config.yaml
n_layer: 15
d_model: 256
n_head: 4
n_kv_head: 4
head_dim: 64
d_mlp: 704
vocab_size: 8192
activation: "swiglu"
norm: "layernorm"
norm_place: "pre"
norm_eps: 1e-05
positions: "learned"
qk_norm: false
attn_scale: 0.125
bias: "all"
tie_embeddings: true
parallel_block: false
init: "normal"
init_std_qkv: 0.0312
init_std_o: 0.00571
init_std_up: 0.0312
init_std_down: 0.00571
init_out_by_depth: true
optimizer: "adamw"
lr: 0.00105
beta1: 0.9
beta2: 0.95
weight_decay: 0.036
lr_head: 0.00266
warmup_steps: 225
schedule: "wsd"
decay_fraction: 0.716
decay_shape: "linear"
final_lr_fraction: 0.0
batch_tokens: [8192, 16384, 32768]
seq_len: 256
doc_mask: true
z_loss: 0.0001
train_tokens: 245500000
steps: 15817
dataset: "wikipedia_en"
Each number is 50 + 10 x the weight over its row's rms, rounded and kept within 0 to 99. Layers, rows and columns count from 0. The size before them is the row's rms in percent of the matrix's.

# layer 5 MLP down (transposed), 704x256, rms 0.119, rows 62-70, columns 128-255
108:56 61 45 45 48 51 43 46 50 64 44 41 47 63 38 57 45 64 63 42 54 71 46 63 58 47 45 42 39 47 61 44 43 56 57 64 46 35 42 34 69 45 37 49 48 58 61 44 52 49 48 57 41 54 54 52 31 49 62 51 38 64 32 48 51 54 52 51 64 64 49 40 65 58 64 37 45 57 49 52 47 41 40 62 55 51 60 57 59 49 48 51 35 48 64 59 26 66 54 52 38 38 33 49 41 45 65 47 51 53 41 41 60 65 50 39 55 62 52 67 37 56 50 34 62 45 52 43
102:62 48 52 31 45 45 53 50 42 59 52 62 56 51 46 56 56 42 53 54 66 43 41 32 56 51 30 46 41 47 62 61 53 50 33 57 64 44 41 45 51 42 59 78 38 27 60 26 31 44 56 56 58 67 57 44 49 53 38 60 49 58 53 44 55 37 50 63 68 55 36 47 44 67 62 63 48 47 48 53 54 59 71 48 39 70 59 45 47 41 62 34 65 35 26 49 49 42 57 46 69 62 41 55 54 45 57 45 61 43 52 55 40 52 49 48 47 53 42 40 62 43 31 60 57 46 58 46
104:61 51 39 57 64 39 42 37 47 42 39 66 58 52 33 73 68 54 41 41 52 62 58 45 51 42 51 44 31 40 46 40 34 68 28 63 57 50 48 34 30 54 58 59 50 56 59 63 41 59 61 55 56 53 57 46 72 57 35 58 63 48 50 53 45 36 45 49 43 39 44 54 45 33 60 64 56 69 40 48 67 54 31 64 65 38 34 52 54 42 52 60 57 39 51 34 52 41 35 35 48 34 64 64 44 41 54 55 61 56 31 55 44 68 50 58 39 51 52 48 54 55 67 54 63 55 51 59
101:40 40 63 49 29 47 42 37 61 41 56 53 56 39 62 45 71 34 50 60 41 46 36 72 58 55 62 33 44 40 54 63 62 44 38 38 53 47 64 54 42 49 41 40 64 39 48 38 36 41 33 64 48 45 44 61 50 47 61 54 47 49 51 57 43 35 57 65 76 51 43 47 48 42 64 56 48 44 60 42 62 45 65 38 61 47 60 58 39 57 56 24 43 53 53 54 48 55 49 43 46 57 42 78 45 51 68 44 41 62 43 69 52 44 45 55 46 53 47 47 51 47 48 38 52 49 42 47
099:41 51 62 42 42 56 42 59 41 35 29 52 48 44 43 58 49 36 48 49 25 51 45 50 44 57 58 60 37 58 48 60 39 60 61 35 51 58 61 35 43 56 47 61 53 60 38 67 47 44 52 42 58 40 48 39 36 38 46 49 39 65 50 53 44 47 61 56 52 25 50 50 54 54 60 60 23 24 40 46 54 78 78 48 65 50 53 63 41 64 67 36 48 49 57 52 50 34 60 54 52 47 35 64 50 44 42 32 28 32 48 59 39 50 59 49 34 56 43 43 57 48 61 49 54 52 48 37
103:51 45 59 51 37 30 49 50 56 40 36 45 59 56 38 59 47 52 50 40 51 57 59 48 70 46 47 57 47 65 58 53 48 52 71 32 57 36 61 59 57 57 62 32 53 26 58 42 51 40 41 51 33 45 55 41 58 43 73 54 67 92 48 44 65 38 59 51 36 42 38 41 62 64 50 53 59 61 49 52 31 46 55 65 53 50 35 48 51 63 44 36 60 47 52 61 51 48 50 57 41 45 39 41 53 48 46 54 67 46 46 56 67 40 47 46 51 49 49 50 51 56 39 43 59 52 44 35
095:48 55 50 43 51 43 55 41 53 35 50 48 43 51 49 40 41 55 54 44 60 29 49 48 51 58 62 37 59 41 51 54 50 43 29 38 59 70 67 39 45 35 49 45 52 49 68 18 43 43 48 40 43 64 58 54 41 52 59 54 52 19 36 43 35 57 47 58 52 41 49 52 52 56 59 63 60 43 43 35 53 49 50 53 54 45 37 55 48 45 57 46 53 53 20 49 68 36 32 57 47 46 44 49 46 70 47 42 49 57 37 47 49 49 52 43 44 57 39 51 58 49 58 41 52 52 50 53
094:47 52 35 48 45 52 40 53 32 48 63 53 48 41 56 54 69 62 67 54 54 39 51 42 51 52 49 57 50 52 51 52 58 48 61 66 39 18 54 43 58 52 52 51 49 44 39 45 45 45 58 58 40 43 50 36 53 48 44 43 45 57 53 61 68 42 44 43 46 54 35 43 51 54 36 46 64 52 60 55 51 54 57 51 48 84 51 47 52 55 39 45 40 60 20 49 47 47 61 46 56 48 66 43 32 59 53 54 50 59 64 54 56 46 56 61 42 46 32 46 43 64 62 50 43 35 54 55
104:27 57 50 71 40 50 56 68 48 46 41 44 49 55 39 54 51 50 39 44 60 65 39 64 53 45 38 45 60 43 53 57 38 53 54 63 37 58 49 26 55 59 55 50 53 52 57 77 53 44 50 31 64 47 44 38 51 43 49 51 33 40 61 73 51 53 47 56 56 55 47 45 76 56 39 73 51 43 51 39 29 36 64 46 51 54 41 61 53 43 46 52 46 49 45 45 62 50 65 56 49 42 61 53 58 45 62 39 43 61 57 46 62 14 47 34 65 45 40 38 61 59 59 70 34 63 49 58
# layer 5 MLP gate, 704x256, rms 0.125, rows 63-71, columns 128-255
102:38 45 51 56 42 51 62 24 35 44 56 50 43 52 74 44 62 54 56 51 41 50 43 45 36 42 58 42 49 56 63 65 58 50 51 39 36 50 44 46 40 45 39 42 51 61 60 64 51 52 49 42 35 48 52 56 71 41 43 60 21 47 48 53 49 46 47 51 43 43 56 75 40 48 48 35 46 47 57 29 68 42 42 48 39 54 63 61 66 59 45 41 38 50 51 59 41 41 39 54 42 43 62 53 55 37 46 42 61 44 44 46 56 74 45 50 47 42 52 44 41 63 37 70 43 40 59 53
109:49 48 62 58 46 43 39 44 50 49 49 41 49 61 54 68 60 40 57 58 64 67 45 52 50 43 71 70 53 74 68 57 45 50 61 40 48 66 62 50 54 55 47 44 40 60 56 22 53 41 56 35 42 53 61 68 55 46 56 52 58 67 44 51 51 52 46 77 45 46 56 56 46 32 61 56 41 53 42 43 43 48 60 56 48 46 50 50 62 49 31 42 43 61 40 35 63 64 52 45 37 52 44 39 54 50 44 24 55 39 46 45 65 56 59 33 56 56 45 45 38 28 30 48 43 28 53 54
110:44 65 48 53 40 55 59 44 69 49 43 56 55 35 48 65 64 44 45 50 42 79 63 67 45 41 37 30 50 58 51 70 60 43 53 41 52 38 36 42 67 45 67 22 38 58 37 51 59 47 56 73 57 58 55 50 56 50 54 37 42 44 48 38 60 65 45 45 65 53 54 62 48 43 50 54 67 49 57 43 71 34 29 61 49 55 61 45 49 39 51 48 41 50 38 54 38 42 31 59 47 51 49 63 53 53 56 56 55 53 77 63 50 48 43 64 44 57 47 43 42 40 62 38 49 42 54 63
111:28 43 51 40 59 56 39 60 37 42 64 65 48 36 53 65 57 35 48 56 34 46 44 53 61 65 64 48 51 57 68 43 59 48 57 58 44 43 39 34 34 50 56 57 71 46 51 57 54 70 34 20 58 43 40 36 42 43 55 43 63 55 60 47 41 52 54 47 50 45 55 47 56 51 52 43 44 64 48 36 59 46 53 72 59 35 46 46 57 61 64 47 62 62 34 53 51 67 57 38 22 52 55 48 50 51 46 37 53 55 34 45 43 54 42 34 56 46 37 28 41 59 54 46 73 61 40 42
109:47 42 46 47 45 44 41 52 42 41 71 52 56 37 61 46 79 50 60 54 39 49 41 62 38 45 67 43 65 51 64 49 62 57 54 67 46 52 43 46 39 57 63 50 56 37 44 37 54 60 34 47 49 53 44 65 56 63 29 53 40 31 60 59 61 42 44 63 55 49 55 48 59 64 49 67 43 51 51 36 29 46 45 54 45 53 51 35 47 43 36 34 55 41 59 47 48 64 63 44 47 31 39 55 49 22 43 47 54 52 56 66 40 57 41 58 54 74 54 60 51 33 65 76 49 43 42 61
086:54 55 32 42 50 42 56 45 37 37 43 55 54 48 63 55 56 50 33 42 48 46 43 53 56 55 59 44 40 46 35 23 47 29 47 52 60 48 39 46 38 47 58 34 48 61 59 63 60 44 43 45 41 73 54 61 57 41 55 57 47 48 45 52 37 47 41 45 43 59 60 47 62 53 63 53 55 61 40 70 53 48 42 67 63 58 34 62 52 46 30 61 42 55 39 48 52 58 53 47 31 44 48 39 69 64 48 35 43 47 60 40 60 56 46 55 50 58 26 51 59 39 44 43 50 57 46 61
092:52 53 44 36 42 68 35 31 49 60 59 39 53 46 52 42 50 24 48 47 41 56 56 61 70 49 54 59 43 76 55 60 53 37 43 69 51 58 64 73 46 53 57 48 56 53 63 28 54 47 46 46 51 63 48 51 60 46 51 41 40 48 44 45 43 51 54 64 45 37 60 62 42 48 44 43 69 52 49 51 59 55 41 52 64 51 40 41 44 62 70 42 46 63 56 66 32 61 53 49 47 25 47 50 53 46 47 55 64 36 58 45 49 64 43 47 70 50 63 68 55 57 44 49 38 53 48 56
102:51 55 57 43 39 62 79 49 50 64 31 70 53 47 46 51 56 45 70 55 47 63 59 53 62 55 63 44 42 57 58 58 59 43 50 44 50 31 55 51 51 51 54 40 50 55 45 67 47 74 43 48 29 52 29 52 44 46 66 44 62 48 38 50 56 50 31 30 53 48 67 55 52 36 50 52 30 41 46 29 68 59 51 51 52 62 55 34 60 48 50 43 34 64 53 58 42 42 45 35 48 57 47 48 34 26 45 67 37 44 51 49 44 61 43 49 44 49 53 58 32 23 49 53 55 49 48 32
101:57 46 55 66 44 62 56 51 45 50 55 41 67 61 52 67 47 34 52 60 61 48 60 52 52 48 57 44 33 69 40 42 56 54 42 47 57 29 49 63 49 28 49 53 39 56 51 64 54 53 65 44 45 53 40 48 35 46 54 62 36 52 58 49 46 42 47 52 44 54 50 57 49 44 48 39 38 64 31 55 55 66 59 68 40 45 50 55 71 54 26 36 49 57 34 51 55 71 43 48 53 62 36 45 61 31 54 45 45 51 29 46 61 63 55 31 32 54 42 45 36 29 66 49 42 60 63 43
# layer 5 MLP up, 704x256, rms 0.121, rows 63-70, columns 128-255
103:38 40 42 39 65 29 47 53 49 48 69 38 40 48 36 52 46 46 49 59 47 51 45 41 47 47 54 36 74 50 53 47 58 54 64 51 44 40 45 48 61 54 47 56 37 57 62 45 55 57 69 32 56 49 45 58 72 48 49 52 33 43 56 42 62 60 55 58 47 70 62 59 36 58 51 54 46 54 33 48 59 65 30 61 60 54 67 51 56 61 51 41 42 59 51 52 31 41 49 45 63 47 54 45 48 40 50 65 41 44 45 39 35 50 37 52 49 50 20 45 43 42 47 57 55 48 54 47
104:59 69 44 56 40 62 57 57 50 58 37 53 48 42 28 54 50 54 45 49 60 64 55 45 50 49 49 44 60 60 58 48 46 44 68 59 48 39 46 40 61 62 40 42 64 33 39 50 62 51 55 56 57 57 66 54 51 48 56 53 51 48 58 40 51 47 47 61 55 47 34 51 46 64 62 36 55 57 61 54 39 62 36 46 43 60 38 53 51 64 62 33 54 38 29 72 59 55 27 51 40 40 52 45 54 50 46 58 50 47 52 76 36 33 51 54 44 62 62 30 54 30 47 35 45 60 39 44
104:46 61 43 47 48 51 55 54 60 47 37 47 40 63 41 49 45 42 82 54 56 43 59 55 43 42 45 42 54 46 36 56 56 39 25 75 61 36 51 38 55 45 57 52 35 48 42 49 59 62 57 59 40 59 51 72 33 51 52 38 41 65 50 37 52 29 46 49 44 42 35 55 41 28 56 34 69 57 53 65 40 25 51 55 45 47 54 68 39 59 56 54 37 82 47 53 57 43 37 62 37 49 56 62 42 42 50 67 44 51 42 43 49 56 42 47 53 44 65 42 34 66 69 58 62 59 48 38
104:45 53 53 61 48 50 40 35 36 54 60 76 67 38 41 52 53 52 48 36 60 47 35 37 62 55 52 54 36 55 51 81 37 19 59 52 49 34 62 48 63 14 39 49 41 49 65 53 27 46 39 44 62 43 49 34 56 49 46 47 40 54 40 50 39 44 40 45 51 69 44 55 53 51 40 54 63 56 53 59 57 54 44 42 51 56 54 31 56 56 51 52 43 58 30 50 50 72 65 53 45 60 57 52 72 57 59 51 76 68 52 46 55 48 37 47 44 60 36 52 55 55 42 48 44 52 58 58
106:66 55 42 53 53 58 46 43 37 65 32 49 46 59 34 55 51 46 40 62 67 41 66 43 69 52 65 49 35 35 44 52 55 60 47 59 56 71 62 54 57 35 55 55 57 56 37 48 48 38 41 47 42 63 64 44 38 75 51 46 54 53 26 57 40 70 50 38 50 42 45 46 47 50 69 46 50 30 37 59 67 47 50 48 47 61 35 35 30 58 43 64 42 57 64 53 42 50 44 55 49 51 60 38 50 51 55 60 34 37 49 45 42 45 50 52 44 62 47 49 52 35 45 42 56 36 54 50
096:45 39 55 45 55 33 43 68 51 51 64 48 54 57 67 37 61 48 49 42 45 65 31 37 44 43 45 63 68 44 37 43 54 40 42 62 29 47 18 44 53 62 46 53 46 66 26 67 38 56 79 50 53 33 50 49 49 43 61 39 43 54 58 42 58 48 42 46 40 43 55 48 52 43 45 53 65 58 32 43 54 49 65 70 43 46 37 59 41 68 54 50 50 44 41 46 51 55 42 64 45 28 28 44 68 44 52 36 50 45 50 35 45 56 58 42 64 52 51 51 72 57 44 58 45 47 51 50
092:56 60 66 56 60 39 48 47 25 46 29 51 48 39 47 58 55 59 44 47 56 56 58 50 54 55 68 54 49 59 67 51 56 52 67 49 45 53 40 29 46 50 28 52 45 26 35 51 47 39 65 50 60 32 48 68 42 52 49 61 52 55 47 56 53 49 56 52 38 48 48 54 62 51 60 69 36 55 36 49 36 58 57 60 48 51 26 51 52 40 50 56 39 43 27 45 59 53 58 61 65 50 43 36 43 57 44 57 51 58 47 55 67 63 70 43 44 49 35 42 49 34 46 53 53 48 55 46
106:44 53 52 44 44 49 67 56 59 56 45 54 36 44 58 53 55 58 61 46 30 45 48 49 32 56 69 48 36 71 66 47 39 59 42 36 56 35 30 36 52 63 42 57 56 47 53 49 43 56 66 62 49 51 48 51 54 81 55 49 34 35 33 54 52 58 30 54 55 33 43 55 51 51 42 56 35 30 51 26 40 62 46 44 51 42 32 37 55 43 45 50 49 61 46 56 53 55 55 50 55 49 50 54 57 53 45 48 47 52 69 32 49 67 38 65 37 56 46 61 38 46 52 69 48 33 37 43